config = dict(
    final_lr_fraction=0.0,
    max_seq_len=512,
    train_tokens=136200000,
)
Each number is 128 + 24 x the weight over the matrix's rms, rounded and kept within 0 to 255. Layers, rows and columns count from 0. Numbers have three digits each.

# layer 3 MLP up, 384x96, rms 0.174, rows 41-181, columns 0-47
133128107136143096141146135101107134125143110114123128107087157135140143070131145098093182111120149127105136104081121138142137105150155156128120
101114131100128130109097094134137099163122159102109131162133164177143106100145118147110115121120157163122167132114132145126138108095110113143142
144109133087154132148085107139108110153135119127147170102108153140149129124143104139126128160151147145118158108150159157112099125133110117134143
078140135138154140112088132169115102157141128132136127143141117138119127148164144182108152120079140167109159106124127112138145109134147131149087
143107141119113131103186095128131089104158147167165136147151131109141153161161116090141111104142152134073106140135175121102126147130148155078129
117145157113164155138095124083082106154125122091145140116100122114169179136138107112141141135172176155114151083134144152134141124116157103061172
181151116134118131141129136131115100136146097104171133133148104140156129107139093149121128128161131150141167107145180112100096157101125137132120
108129100105105132089132088132110107151147151112094120142117154109113144128154147121164096145073093159103127121102079096173111147156124158121140
149125139106116132102133108169114152150119159145088124135103151136093150132116162096133162119139175120149180121127119148137123131137111155109147
156123112145116129129136171134113124115114080136147174098158098130078121146127126164105137150105111136127176106138154162103123138128105142092116
112109074075124142139125112145142077097104156138151121118138178117134142120115130141100138142139134124112122118107088092136135136167122167136114
109155114123129142130122099028119134153155065101154131122171131152086142117212129128132125118074142152152138129190182155119152139140084144092128
126089113126108111166135143132110130109111143130097128143133102133153151131109133146128120145108110149120146132139142126124150117114095125124138
097148119113117115115100094117135110137118137142100138122130160107104133122141106128126121144154100141159120138116147164141132135102127160099128
120130099095140139108167117151117163121166158168146157160162157138122128101122146106110142131111092120169129106092113140087144115144164100143156
147150116126124106105146147155149067159157152138123094085128158101076144106119159157124114150161133125105140116097127091115156127149112121109085
109128145167152114149106172186100130125184152125132196178142136191085148096156119125156090141158079091146131110159097126160128179117118110155087
101147095135099122128175128106140146122104153106159148102113148104129103147188180126168154158158092152141138082155116097119126149111111138128135
101159121119126151113143076155151123128152107146128108143106080101176158132132083099153127127141122159123123137136113127114136117149079138119123
177103109161172111111118096116128106095142173133167097141134199096183153139107130176162125145125140133154212109112153167144152135144105156139131
141155089099126129113152131105166135119140143144117115151165122120161115147082146140128114097129145139105114117166145109075118154085120135129138
131124130133122112124134129132128126140133134136119138120131132128119112118114127125142126119122132137128129125123119120124124125124126130130129
118129146117143137113137145093156098130119145113126120139116108139129123157121137122133119114135108151115157153117132136115123127149127117102091
159141116110125157135148140081050106118159159125148097119153094143092151103126144166140108127090154143128124122107105112143101102152127127137158
156145142092136142135176132120138130151109130179143171134135093153089155137115127131093152107147133144116116119119105093137110113151126091125105
187122139166121122093144108149107149138109071157091124132092157117131102160117100105181114108102101156145135130127153128136131133163129112130066
117155106126131149131112167135121089134099123148138150144142131114161113147091094121131134177157148133140122160132137152140119147124132125086127
125124105159125149116135128120116111151178105144120112182134109138131136153101074157118125143141158164151099070093101137129133165165107152083108
142131113151132146116136113136125120137146126134111137133125146165140126124141139120129127089142150141140104151152131116152147124126133127105136
124122140143124135108126118134125128126133127130133131139134130122128133133128124123125121120137140135130129128123128129108141134131126149135136
143122128134104110120104104139116121100151101170126186142140169126103133093127116097140134084121144118153112137183093121156174157148154124150125
144119145127155107128088149166162152133135126168099161137121110122144095104129099118107149129135132132112120141143138138155121124136119118126094
147143154144152118125167146143127113116134120138148119136097119104143160113110170093109132095106138145105175166122120098110108106119129181125120
153114130130109115119143090131108103156117143131103146113119132121115111112142139136115139135110111112115132146116136123107119114124132159145134
109130105106078078118100125141105125164092096101122138082096125121118128120116121161182157142104128099142138125115096143113120160080128138158121
085156115094116155079105108148086174148089120166163158156160097144196165101151144143079083142072129128138169142090091078133133163183128093142145
172156141123121120106130104139136041134094152134125112136156089142122122137158121148170124152079112125106148135114138165168082142161141144119127
080160119121126138116072194148105124183151120122103116126144119113131122184159083140157120114128125134096084171099121106143128129121085123135173
164189148113119131152109159071092178155117109147123151130112126141156160128146132116129151112092073085127186141128111098137132135162123139104105
152155121121160138095113075114121161088112071120118137115142148131173105090159122125092158152106109141168131151125137129143126138126126095152125
094131121123111118148118114147127114150131114139119124099116131107117161106139121146127143120131164145097106138110126109150133137131139126154129
158125134097155139129128104116113129104168149117115060121143135096133129134140139127101126169067201075111114123136157109160134138159132189142095
164147103126085106178144110155128100090138161149189149140130108111148134156105126135141112140115129130124112127129111117155151119123180141109164
161084178129111110147117143094157138133139133150150153161111155135173134116147160127136137132166142106131120154123149110122093086149097113158155
182118149076155143112177134144167145177090091147138130109122118099139086088189102087115142130107182131139099152122148135160125145112122154102147
098175133116109113065162153113105112138140129131144124131151137129108114119127133130138129137099141137140139119116147110127108149126151140119148
141092096102119111106091134120112064124120107112096138149119135129119147065119120132150112166132135116083132107117135125168151181124126131120131
091116121145112167091130110160118093125119109100132180115140142086138125134155130094148135162126142102143097117139145127124137154143100153096139
087143132101094132151137115117101139124106094119102120143132095122095124136178106069196171124112155119145114137141111084162145116129165086131148
121075170104107100151162124098131117095151087095139152129135130097121153114149191113134145188134130128149121164117087139107082142127111110105137
183127124134114121087130108086134103105118064176121102104151146151073127169100135102134110127123144152136098102125147118103119108134109122126149
139174077151166115131130129105164136164127108090132095121109127131151171124102136110129120134119114124119176103098160116153137147172097112091049
141109121121128132145150141124120113130138106145127112135149155135108144121124111150142109150111129118135138124126124137125112126085111129143116
128164123134159099159124113199120104128099121177138156139111086106147091118117098150163180079054145130130150111141100092087146093046099143139125
113115153127116143104125137132097109130197091116128132088162136112167143124139144125135134099161109105135109086150149144155125148144144169137153
151140127095113107138133131121099129127109108130153150122131129159135147133138133113122132129126140102104092145146117130115132141094134127138117
135107115164107103107134131165082151140155126134080165122122143095127096156125120146096071115146146121097159138171134133125178099114089124080092
161115132097151143115108153099173142143157112093146147177136102142140153127124076104177165130140165126117166171124149171135149127146082144139085
140105147121128093094122125143101132150129115113108130110136129130126099111125132103128107153115126114144144125110125149139115138135129140134125
133125127143110123124133122130146116115146143144137135102133121131141107119147115117132138105146121124128129131127126130128127107124137127125154
131096117098130137104124111144072108133117106126107131141121143117145131098144105129134137109135133127139167144143124150148112100108129135107120
098132151115187104117101110133099102176140152127070015100102094091120100143125144117130142163104121123132124154110120116179114119065124136133100
113154095145118147094146085122115113134139103157104118148110163095093133078163142123152144166115160135120126099123137101114151139108144133141141
122148135132146114122123116141103134147117114111123137129152096115090125167149147130139175113127161173134128114161093147154110142103150122076102
159145114148096131141127141122106147173100141160135142166144127103152110141118102117120133099135107133106099170110116141130087117138139119151157
124112116126126116117119146138130136127130139147104122146116139132126133129120138146110135128110123124136138119125136127122130121118157122128135
170190085130073116154144103095124114065111139153086040161125104181162148150158124109104146121071106189124145132140132128114157143147099142136160
182129148180118140067113149168165144099156125109138136157104107168143151165123142119150151073191154120144169092098106102135161165155126140115077
118112138100122133107139127149161144146131120151175125108143109137129153146133118100097160121167132136088126121134084154118137158151114166113095
108108120135111136112119158113087087123109122159129147120145109116103138171175139149170149121153154144121123126152156135106122148136172159174062
104139133098134149101188128163104138143124163124149112167161121103156119105101112113143115155130124121125135097159096103098138148120124123119129
117174148154094081139143117116167088093157127154150130137100163137140129136127074120145187100088109108149128166112141120115111168117130161142151
128084104154065143108084076151083117139113098143097129097120125128158136110133140138152103126112109172137086150147141106153100147136123114113113
111132129112112115153137135135120112121154135116155137130156156145154144149159146128125128140104118131144089125117115158116149109139110130147157
151128124120097129169104184138129099172112104129120094145126114130105124131122146134153131140083164148151146128104124143130120141144155146132135
180133136099160145090161114097072156187171173103131148109126142151142110123150147117133133104142106159142112119111143116160163128103135103142135
113115127091106144129115152153156136117161133092149118162111127123132125144122136109119143107155129167101143101133099132161160148114136121123148
107117137117137105138155128126107127120118140112132106118154105151103141130169131083127097103126091140119127096116151151086135141085139146104152
108159131146099139120119148113112141111144117160124110129117112147125135105168152132127149121148116116130153110134167126125148104119110132115102
120126137148126128147126112117117159097130110141129179158127102106125100120142141110097122153119118147141086103113114163144144101125152116165146
160134115108153140154069123134139151135136143165129124128127143118137163155122094117096112129114114106149110125129128128139125119104121154123146
139139130131130133117134134135115137125136127119142141135130122133133118118112134131139141127125124126133135129122123122128137141137122131120126
152125146157131109123146131154128124140189085094122119130112108093113091070125126127121106191107094159151123100137130097107124106117105145088094
133114138101122118116158174107125132157099127135094124105127141156141136141180129140167161139100153098144151118166076104137121107129080114133070
101201090087101151139089134102154121081143128165067111132157192155166135114092124123135087136113132104128106154124145152110105128106158121147130
126125130126125123128134130124131127127131128127127131128128136124125128131126131123126130123130124130126127128123132127130130123131125123127126
134103142119164096140146101140168123124133116183109179134081110084159110110142141154147144152149134123122163128135143088161117080177147150126152
132102161046133124110148174134111158134132159141147113106156104131135178156102178129095132077135129158145113133142099130145144132153083153122120
138148116160164156126118121159135118095168131135129120118142112108147104125130130149154109133142124126168126145087137125131110105143130128141123
108146122091144124049137086113137121136161144162116153117112156144122139096157114064114126122147095163162128122090136147100138103077112116216191
104080136161121100120118121132090124131101095116154114143104149108096161089142108148128139114116130106152145111144108119125164144096139161160138
099140109129133153102114166130124109179151087177121134123128088127097128113120132106122138156124142101142141129137142088107130094146105139156157
125156073147081121109122120112099150081129141140079115137105114149152110098088140151127122178168110057166142087185117130065116118108119127118108
080128179139176119084117140093104111107109122084097156107126094122133097135159143178138154113119084117092100080094058111101192116121194162086115
129134130129130124129123130130128124129127124125129130130131133131133133124128122123130131128125124135132129131125131129127128122124126129128127
136135158115106154133171106139139106124172142110119174166156118162145146147119123146130129141093142109159132131107136119148138114132117162078088
088125132059088097086140115111136166122135178091108133143187114132146082144127085168157104100158140117104083121112132150169177125113094082119098
133132115131115125138119132124127131124123138124120119117120125132123123125123122130119118118130114110130124131124121124130135133124139129113135
135117123133148143110120145160151088133156114145126203109119122155141142177114079114150111134157154122122166136126140133143116120147138171154087
132128153146128159124103126138105157115117138128146107124130148128163119133142127143122168132141135126136117140128135096102137110138112119184138
113162143098150135138156092095125141139129157157136143150123149157117136146135110145155089169130109083169147110131147111152127156191098181189116
127137090120140112117137127143086132137143138156131093099125132157121134125132126137108120131152123107126132114152133157143111138117111167146153
122119163143093151098136101134128112131143154183141154109111121139135155129169131132129117152124127095110117110114085119107149131146149135108131
148128141107122145151132123105143099145126120131105108151127153108100093111122108136128122129129102101138105123143112143095142127101100137128150
177126150102108110143102099085132180115126144138082094103126069109145154156098143132170108118121083125131066090072077164125182107064155125139135
127126155177130069122097094090124108163094145135136088094099107196130130139160119139120129137156086146147132134143102112136129141139150094134122
097178125165085095154096133104130113167101147133116125104123139118143133157149096102101120133107128121143137169147112075139144135088093160139141
076152091120130142144109126125095100171119117100086108145120150111113169099128123153142145157089135156144131111130112132143105079140117126167137
122142090127112150166130084105090122110140107151164156139128103135142106160143132140090118101127093082120115161168128133146162128109101159117131
144148107135135133132087126169150088177152118089131088103154118099108175126152126094097102163167166140133087102106124097163123156123145125084061
109131131111145106076143137135175119109133121109082169129113090161103076085135110071156193134184129149104138133111118139076145117150142157137140
127104126118098107083074093143125125151117143144126117159075137117150109100128115125123134142144118111186143109148159114112107114121098134134126
143128138106130156178141112088136106123119109126137138110106135125128118137123111139131131107114112150136147146125106148142154102101093166124150
144135118093146146082097116077091142150111121144159091149121105196122133109153148123151163101147132141136169115141129110086114134114170142124118
096098110114100106171152096085075124115083119114116124140119089096134155100158158118158141165113151115109135137104103101150138144156206107071120
115120144130157100089064163117158076167135056109148163094098072173109110156108155145081142120171144182114118135114106135151134103073116124113071
115140105112133115154120115068146104088132158123130117111125110143096114091139106087097128109176114122162103107150122127125088090147109140160114
101131081137123107168140086160123096121151129107131100163112055147132154154070138140137064160125161128088085136132106174166183115075119065094081
132089125120170157136128157144120145165108112109121155134102138113095140113172142107130147112104174139129101179107120181144128121108106157131131
161109139132130106093138113149075165103091111136124107142147101117125127121127117107109124132112161139122111140140153106139148154124102135091111
176158097119116122142130133092118154100183114122156131128136090130063131113124165072125142142141147162152080139047148122146149157101103154097192
113191156105140115142064142111129058054118116158145110124159127167138100119123123152136155136093121151130096145084183118115137158150097138149169
171114125080158110096096061141130159089097159182133087160102154128169136149090173097097169105148159147139118100120156156190142128196113109113145
151115094100118137140120084118145133080140125146182126125162133090144148116115124079086148106145119110098125136115111127141138171170109155104110
106122112127153126119154137089088127133159128084118143102113119112129075106118147101138177061109090142066117126145120137122127099153160138144149
158147127155156110101138122127126140130140135136132095121138133140147140139149126139131127132105148147153139141110141122122152135113112123134134
142163193155170129098091094135159135092144133118115168165139111186141110139093125104138116104185124125122103113113115156148159158139118183119089
147154109111137180150113135117094140151133097123138144108097109143120102106100139120152080137138087119140095110102114166143125180096143108119151
151122161135090110139129154128119126162151137119128146131112093096161117104171122121118114142126146158126091136130159103098133147124146144101120
123131171168117144124084112145119150184123106102137164084071112107126159078170143147156135141120139124179124183141116104117114114096109128146134
136123162134129100106090092068163173152100101102136061105091152131112084124134130104095160108099121102122105129087149166121125128164148154100122
102159169121086129121135139130096122122117162108129131140103127154107120133124144093142153128112103168139099127138169124145122127152134103114094
156157090139164123143120114133096089120123138111120138148172136128133121117144119139102108145135081146180133167134159155136120124115123090121090
122120139139138125140112139127126140136128129126124120108126117139143123134133129110120108143111127120117120126117124123124124118125128130121123
124105078129184188148120128132104105117168117128104118123145114145135171166122134142113145138147160096140098158142136151117143165095113120177102
185121113119139111095099107109116175129059136104077127138118156136128097150139126124174192118130067093108104111095157110141138145122123074128137
143107120103156138145156134117128136128121119107148143125145116097137140122147154147136140158127128149111137119164115132128119141147121154119137
140100163119100168122136114136122142148139115145159150142128110128141125097149146127118120122125159145154138142148138154123166157131100162130139
146110099123136132123144200125086148142123117110130145107101117123151121134116135096103158137142161106151156124135131115112127105120132170135137
098195126107194148128107132117163109124129099101159149145148158104109134162132143066122120169039122139134092145086168127123158167124135116135082
111102141109162153150129099171150099082142117094110148124106188112098145147116127142117112147061124135127160133120152159152123110135102097104118
# layer 3 MLP down (transposed), 384x96, rms 0.0414, rows 41-181, columns 0-47
115111114163077155153148144120110083093133130157160109132164122132141163161103160118115141136088155137131124144115130134102122160130117075124094
132131152168099122136129130107128127159128130155169147103131107166107123150117113115128118108139162108117117152128117107130156133208098094079181
151133120159128159098151127095098152097103101123161150138130134121138131138151157105133151140146151160142159089114107102154123127118148106144133
146158078133141125138121101149067113122145148157119103154087144121152153178108125100148088076166117127120109166135091131165076120134151124163103
089126132177127134144079161145144147144096145115165110126088161155138079134127136161112188122125102089128149114115108139097107121132144128112165
128118087118167114145107114184094124086148090134151118108121154147140113118169086134110177089146123139139120119169099135083091101128170149086137
110170128120154128120122169160135132150147092186166123151140134178119138120095128133103096143186118151138143080140168152117116084098116114149111
131136122142101135145109145180095136137113123105110108137130119151111141134141117165091089125110123172110114163125077093170119124085118157124099
120114162094146129184113129154142137139175163105146170146159147138127137085154091115093099107109135087122132138136130116156145142147165153107111
115174182094104122122145110116155148158105133148147129138138160138106111156150119126139123126129141134141122156111114117142098109135120124142147
108138110128102121105102160149144119135111145075169165124145154118112153079101131120087126104123135117162071166155090078097117129189103148099159
147133105100105141106147100179146126115141118158139180135107113156099137108143133161094130179120170121143133137149106117059109133172169087036182
097157115154139131129142111121153110125109113120125123129120116134116147115129118113132147161111117121111094129126133169128103129153148145093163
165122114170113149110146157163132153125126139108135137092059144153128138108125130134115113126136137141156085136162136127129127105106165159123158
157142120132106108127124124105162100078123076112150135149133155120129096168131122178105144172165123101139138159136152094120167130124096110107108
135147139138121180115103155136113124127108157111073151114126184118106089089108132157130105126134137177081138124138118152137096142129108128135137
122111107122143081167102113194174092147142117131131140131136157120182154116122057139183118131130110103092049164153150141151151114085114131110104
117089136147126144102134147130105170164119173115136113100113114136111103147138106155164145136131120144082159128148109137127149115094128155129142
103114140110125161132115120131120124130107175133106112099131128174119162142127119112142093158151130144111126162139140099129142110174091129143167
109122097115133103153143147088116156163148107149169097127085084105103116111129107087135138122123110134133122139179123128110176141128151103177081
114143140109127132128118123146158150158152107136133112122139123134107130096102128080148129100114157115129089131138163109097171173119088122103169
132128123134129124125125111128121125128136132138127131118133124125131127137136120127134123120139122127125125125127134128119138133127132129134132
113121152147128147147141138137103124143124124104139109110111138159118142123130142132124121129129142116143134140108121133123142125115132120140132
110125112127074163129085102114106148140094114129112164115111163111102121164134121131138153110083126116097121144106142124138137139103144173150062
125147158126106152134160094126137136179147088117124131136144140119114151122140115098131147121107145162164109144157134182121100142180106125182135
111140150133107165136089105121174132120154164067143134127100128153142174106131156156108103101145092106165115133071157148117120058127166129126150
115138152108144143158138096142152152144152106111111107147168111133122125158114113136122173082150104125154126089130148153105125107138163147140156
116090174141090143140107087069097158141101119123159133130093112112113167145097165141093136084133125118152139174152127144122117137086161102178137
131112103153118141119113124125155122115126128115139154116147146149116119138144149151107130107135122125128119128146146104102125157133153105094166
132136120116139133137115114123125138134129135126124122127129120129132127131130138126126130129136121126132131146115128126136120120129130118120132
104093096109141152134117114119133129145143145121138112150099133135123143128108129127139140145142106148143166178146123106110140147135117146071151
111154179144115135129095125116124116132118074150103071150136146117126143131149118108109149118131095089127145102147128121139125136145111109104128
108106119129123096131088142113133149134151143064124134132143137150077153148125106121162054151132122119153095138127100166150120145157120116143067
126128131148174123118140144122120137138123138148136151125128077170152155163132108095108107109118095118120094127128105156159130118116123122146137
096099098100136152164164117125119096115131130083103118117128098135141127107103130118127164151115140144137145107128135112126141095173103145107130
118177118130179066133127121168136134157135072139104129089107114131120136091109133108139099126166184151091104108132077135103090082183185086116098
095142125142138142164129134172125104111156134094120066106140156135134147144101119087129123117140147109137123082141100136125094113148183117129111
136136114122186186173181130156130138122154164119080139146150106087127159122111124134109117113123161136142178073142192135086122149115126132137101
177135124179099117079108171191113139138185111080102147167150099093124141153118143096115167121121139142168161144107126105136105120187066203100116
098164085133158133174132135161110101169070158115151102093101129073128138118127124142114134108145169164114173114107155119114124105152140104153085
122144094155139146116113149171123091133115172100090109124135104076128093112137109115123129161104118129120121099124156131110120138149132168132114
093101154131116131167100127160132073128122122111101124089163106124140149134137111088167130158121164115116171112111136137138156159109125141129082
145173122080120138177130089153140147192136140105126126157119078130054144149150123158124159135181166127148102151141134176157122159095172177123151
144099140184144107126142103111119092141141060125110122124077130101153078115144148165149105106171134129124128108137103132098076148158124127195142
164146071120114157165121127107123104121132072133142135123192164096089089164155108118116141158088084155118118158144156146148112105111098132119163
101141157112177160141106119116108119103140127143083123146102123127108124133105108125132132135121121103142127175136152117156132140127145124139121
088112132158136145153132115099159148113114166138149129122104125143189152143167157119113124123115164106138117120095126128110129164091152130150112
126156116147118123140126111126128151131135155146124097096113116134107071127162145154108128155103128155103138120137118144101136150130143157135154
106141153132121131081124158155177113102158158135098086141128148114112104155110086123114145103101116106153128141213151125148146148157157126128142
095115100162121105105141152134107162131126134144159112100118086144145096114134119120114131093153173169105106154148132147062107151165132089177157
177076148078172097161119161136111151152105077113164178131115104109128089089099140172087114087163101127089091125105128147166090088120151146127146
114058126127092136124167108125124089159162137113138136130116153100141122088081149151132166111097127121104152104173093137118106109111160161136106
132141144106098127123132132129132121146124096137137122124127160118129110110103131124111125121128130118115115117150102128130123116141127118129124
131188152134093078127128137141144096170136155136097107106197068098154118182176122207157094084138171126102114079124106093074159100128134103114117
100147118142158135143098122174114129135115138156091163085128164135180107121112110121133168157117129111131112111147119121125131121164157131097139
146133177077112127128113104147130121100117128110127116122132137115130138122119107131095119103134121151127120146108125145104105131140124128122127
147144163129163131080080137133175082156091154129087083131158131127118136153153137149160075093146131148119060133142111122117116135148120128134135
140146114150074114127129101112161096093132065135122122116089126121124096105120128090151131143120123121173125122148152129117159124175163079153129
130165131101142107126142118114151147119145151134149121124103095144121146179129104129113127116117097135102110121109156148151113101135098122136128
130116138124122147132137146132114132130108140130122125123132116141133121131124133131107126121151116116124129126128130128123144147148121132122137
125118115113122138154156116110142117140144132132137145136156099115124137101121145091102149134120132142135149113126103109141118134133125135130120
157123142136134111155119150119136146116071130144176174114168092131130085132131186105109221091124122169079078133129135128147129104126056110147158
099097151167107130137114151110125163142126127112129086121115127142083150140149127135146128154086082123110138126129087147143137153140109110150127
115115094135154143123164162154096129110127149129085153119131147143144116156156105150135149152111100091127124114107112139133130104135135162071110
082131114139135166134122132130145127114114137107096097165146115119133120151161118126137136123158121083095146122135141130106109116100153122139156
123125129127113131123126138120127136123123126129115134122133149135147126134144122128138128125114119127141126139130132122122133138130141139128141
141154105163121091133155145121134167076157135132101098057133137095150142151152130119131145158175083093133152149109127131150177091186108187101168
154174126149134127104126041102113160112114142139138047142130181098176098148110172072098174161104118168091102146204119133137069074150113045177156
098138109170112130136129117117109133107135119125094111109120138149093164116122142158150144151107157133125113109141128141129129162101121132160111
152095110146119161133141129104123109142150143114093122104123164150142126113120139166085117115164100139120118107126117157124126148111140168139067
083146124159145154116153142119116154126151119133126134137157120127144136103125126120132116141150131117109140137141119120129090108131090132117118
114083162125165124096113114116137144151113118129139156112128077124118094082108139166144141129120063117135125112088075145141147153160128130171145
163134108136139130127114112158111137126135150120152128147089137137138138107166137134072118130124134135171112105103133132139133109124148186124101
133131133114124137117130113122121155132130111138143098118143133137129131115166154133137114148119151137106128104140122119089164129123133109111179
144160094132092100142139092116122102150156066104130113109134164096109080119142135133083131121108117114146143120169140117119116152133152100140125
127042131114110116130138093171124119148112090117125112152149205082119114177163140138136150104164141096134085115135109084088120104137136106109130
090134148111129125087149133148140135143135127124114098124112149130134105155140063098116134082150124133103083112140124146122152108177125152073127
091132137149116127134141102095109149134132133119146114117115140123110131147148118139137142133144134112106109107162132113153121132126159158106117
114107147128112150164134162092138161111133179159150098125133174087084130102141129144097099132115150163113109154091135106112134130136139144086132
084121122118132147149114114117148129141163122140151140143108122172113150135151136134129120115123100137184117171089134134143123149113131135110098
130117108126141128139135101129118139117123120114125152121121122161099140126131100119122152103117135123127128146131132144163089130127122147088140
142132133118122131116124130129136125112125117138134109129126141120110120117126123117130124121140130123126134138136128126114126136120125110136122
137131126118112142098107164138103119106132142155108114104063181135142125173178115114146131148088113124072104140143124115108129131117152154161175
091124137145094141092126146172163102153142143106087153134140136139139101135114130151142131132122138104120140107160117108079148115154069135154142
134168141103093194111142142122144153137077064160124117103144169108132034085147167112159135121149118141133098143111163152086106099126133118140167
130126125129132131128130123127128128133124128128131131130130128126126131129125127129126122128132127131127127128125130128126127125129130126126126
141074150128171132112131139111192144075198135169138077157123132118148131132164123111086159120109162116165168142119070078185148102158170208120129
176092149106093129133130086213160154134134122142123133113146144119166166130137123164110087103151144139136135128126110104111142103113108113172130
108128128131125122136147132134109113143094125123133135127139144101135156134109140124151132122124119137117131125127135125097125147145153115141128
165130131112130072145142094128144157121154092139155095166182132083061085180107148123132138124100129108125124157134179165112143140099133084107132
134126120132114144141135123122134098142150142129139122134105129128130119168111126130120124140085091125129113122126144141151157151108120144133065
127130103166156094109109161146110121125154115162139096124129128089116116147124064082144136184114122102126123135147132148095138147171129089188105
120127093098083133102166114109134115152109093138097122097172172122135138159163160128097109152214108120097142128149130124115157116175192154071152
133130090099151118118113123149065155058112120085186091087100105153162085138072130104139143087159108151127128113115115131126175163187199156157149
129130127128128131129130130132130128132125128125127124126128126131126128129127129129128127129129127129128127126129129127129126127133128128126129
119145102163145182130085126110186151123108121129131142129137118098149145152154143111137133119110107143144120138117118136158111114156168143127123
139196131140106049000138104129131135065206137111152080125168146126105096157096085141126135086129135116121125094182137093155117108144176065200082
111121116123131130132137130136132140128139126107133136129135125122125126115125123124135128131117130130131119115134137120129117123126128137132137
112149096175116134085141113119124084097117107127095129127123111122145153123132123129089178130118116137107099137140159134119164100148115111172113
121136130150147149145156125135115083119123157126158125123131126109113106111137140129168092139175132087106125129084145124121086173154137094122097
109069131174146190115147155121138105140114081129159116149147073118091156126152132134098124133084142110156142168118115131101123129091138123123123
136113136121146140121135151133152103134093141132129142101175170140113125135114135123081101148151114139115144110152164119146124102147149131113135
129136107151116133151129153147109135134150092123107127097142137115119110085136147146127096144130093134104130118136102139132145154111123126117146
124090146116130144153141133094114139108126081125142111144121141114116126132119143123109124130099123106127136137143133117152128115132132126117144
091095108181084072057134134176120136075088072112088168164098108155146128162093104165135162109135192150142092164095105100144139115095083127136096
153082108136127130146169123141160089104151149139127140133124127065143150126127127139138116116138139130126135124126167120096160144083132140140116
107128125107107117076142121101104151118152097133163180062108118123145100152083108175150106108120088145115082181133129101088142122157107152151131
102112158169116134114131125137095095121119124160113087135149082135138111149072107160107100145091110161093153101176133094157088121117158156121117
138108120129136176147140138143133136119114153184141155102168154122118101137137122148151121104140096111118127158118095101131127127136147153099148
159129072177112143114133107129133128194135138085073131128156172184128133116127120140096131137152113139138150107163136127093071129140134147156118
145143136128121104098127142148086159110096148130088122196110101134107113170107126094157134093152161099105145112129136143074181159118137148156191
153114129113143153166161127137131148123130117144146122126130094119143106127149122115143105091122089171153102158122152123128140126142108134106121
117127144090129156144164133120138154116119093131154104125143121154065110118125110119137099126107121106143099161144125129162107101136126101114165
162089106132157109112111148136119120152142134117136117088109150097136149123067136114121137087143114162120154116144162084120082131116115128135120
088116147152113137138109136168136115136164146130091095163151170094168147121157136151142124132088170141096125111124116132127121122093140115120108
152093126142104171134155121131102096156138118150142123161149113127108142112087164138144118103137075137107160155149173081127158095089093160134086
101126139094113173129138152123119171135098096120130163117133079169168093125111137153160126102122117130160159135149114132137122116146166104108180
136144124080125140126135127138146122123116137122147063186131092133176106108104152171138065114186111129100120117087127122109126108174116141099152
132131133125118145153136133122133109123140137152143115114152174141116161179148112129118088121098143124111074150120133129110120094075098129095134
122128119126154140138144127132127138138144159146112159116079102113121088090114132110125112124123148115120143094108109124125139113130108128124133
173115161140142152131113107135170153123100093202131160081087143136068084117169153123125093111112129135116125150136143119125153101135105149111163
139100126140145116160149120164094131105125142174152150128137131105160137164135194135173122132158139078086156071099104130115136084153146155075150
089116198120130078106101100136127120148138108096148133147081182079090104154110124115075160163119157144114145037088137093078147085131200157170165
102129121101137126136119129108128138181107141134121125113160108128119091098072152165145138169113111085114135088100125095100115128112134143118121
114130128153157118076119127100093136127102130157111139130110086104131140142099157129130116094138152109104150128135084168115123157124144143145122
168136102107130135132143163155147131126137152145127127139122112135116128130125127119110139141124145124134150138124122149097148132123148133159111
142145164109099120111033093137078155094088083182143168130170168125154147168105138166128155088147139155092124124161182073158101093211138082172110
146102099154102127092148108109122122099114106086110123124041141084135154131091112152138121099111114141135101117124123134151138119107116140081154
146143122117150148162128126139107117129128139149114135151147158112144102129129124154106121146100112139086115138127150116117117112130150105102122
143117152066124120151166099088126098067128137173170135171141128144122144128130137145097109117097132119128072117103142113134173128160122077103088
107118125117152148176165121135094111141143151156111143162166118151155149096099137124138115131153170133134143170158119133141125124116099140130167
115131113169093144138131119115151150119102156093123071168122149122109147142153124123129149132109162100160106112113159116124111147083131130140100
106115113129100123150141087141131138110134145109135164137113133123108134121094083141130094138124128110113142116106159127168175115091119104138114
129123110125126117137160131130122121120140125130123116119157134130139120138137123135134120133117128130109127129145151125124119132139124138148135
115105118138109153119128106121079113146160129143127136112174135102106120128097126115122160117175160075081116138164148109072148101113172107151135
115148109107149125170134115122143108133121115170150146157134115152145164137109146131091083154122162155126108147157102192147117111117092130068157
138145114147112149112134138141119124114115154165143152085141132127130121147090131143142126132137130129108111115143159135115115144138151169126134
129146140114109127161103094094147113130114154139122102157110106093129092105136115145129135113127118153152117169145133101133143121132102086075164
120145123114145184160117134114145075101126168098134123122141169111105104165101143100100135095111106143098117145169126149163085156113134119143141
089150108115126120114081095110138122146114106111150139099077113126093106151111146161110144106087123169191061155162127169088131110170151119137073
135138136147113156119137168130130123127124135146136105107150123150103091136171110122132105129119176124135121113152104140115127122110090133114150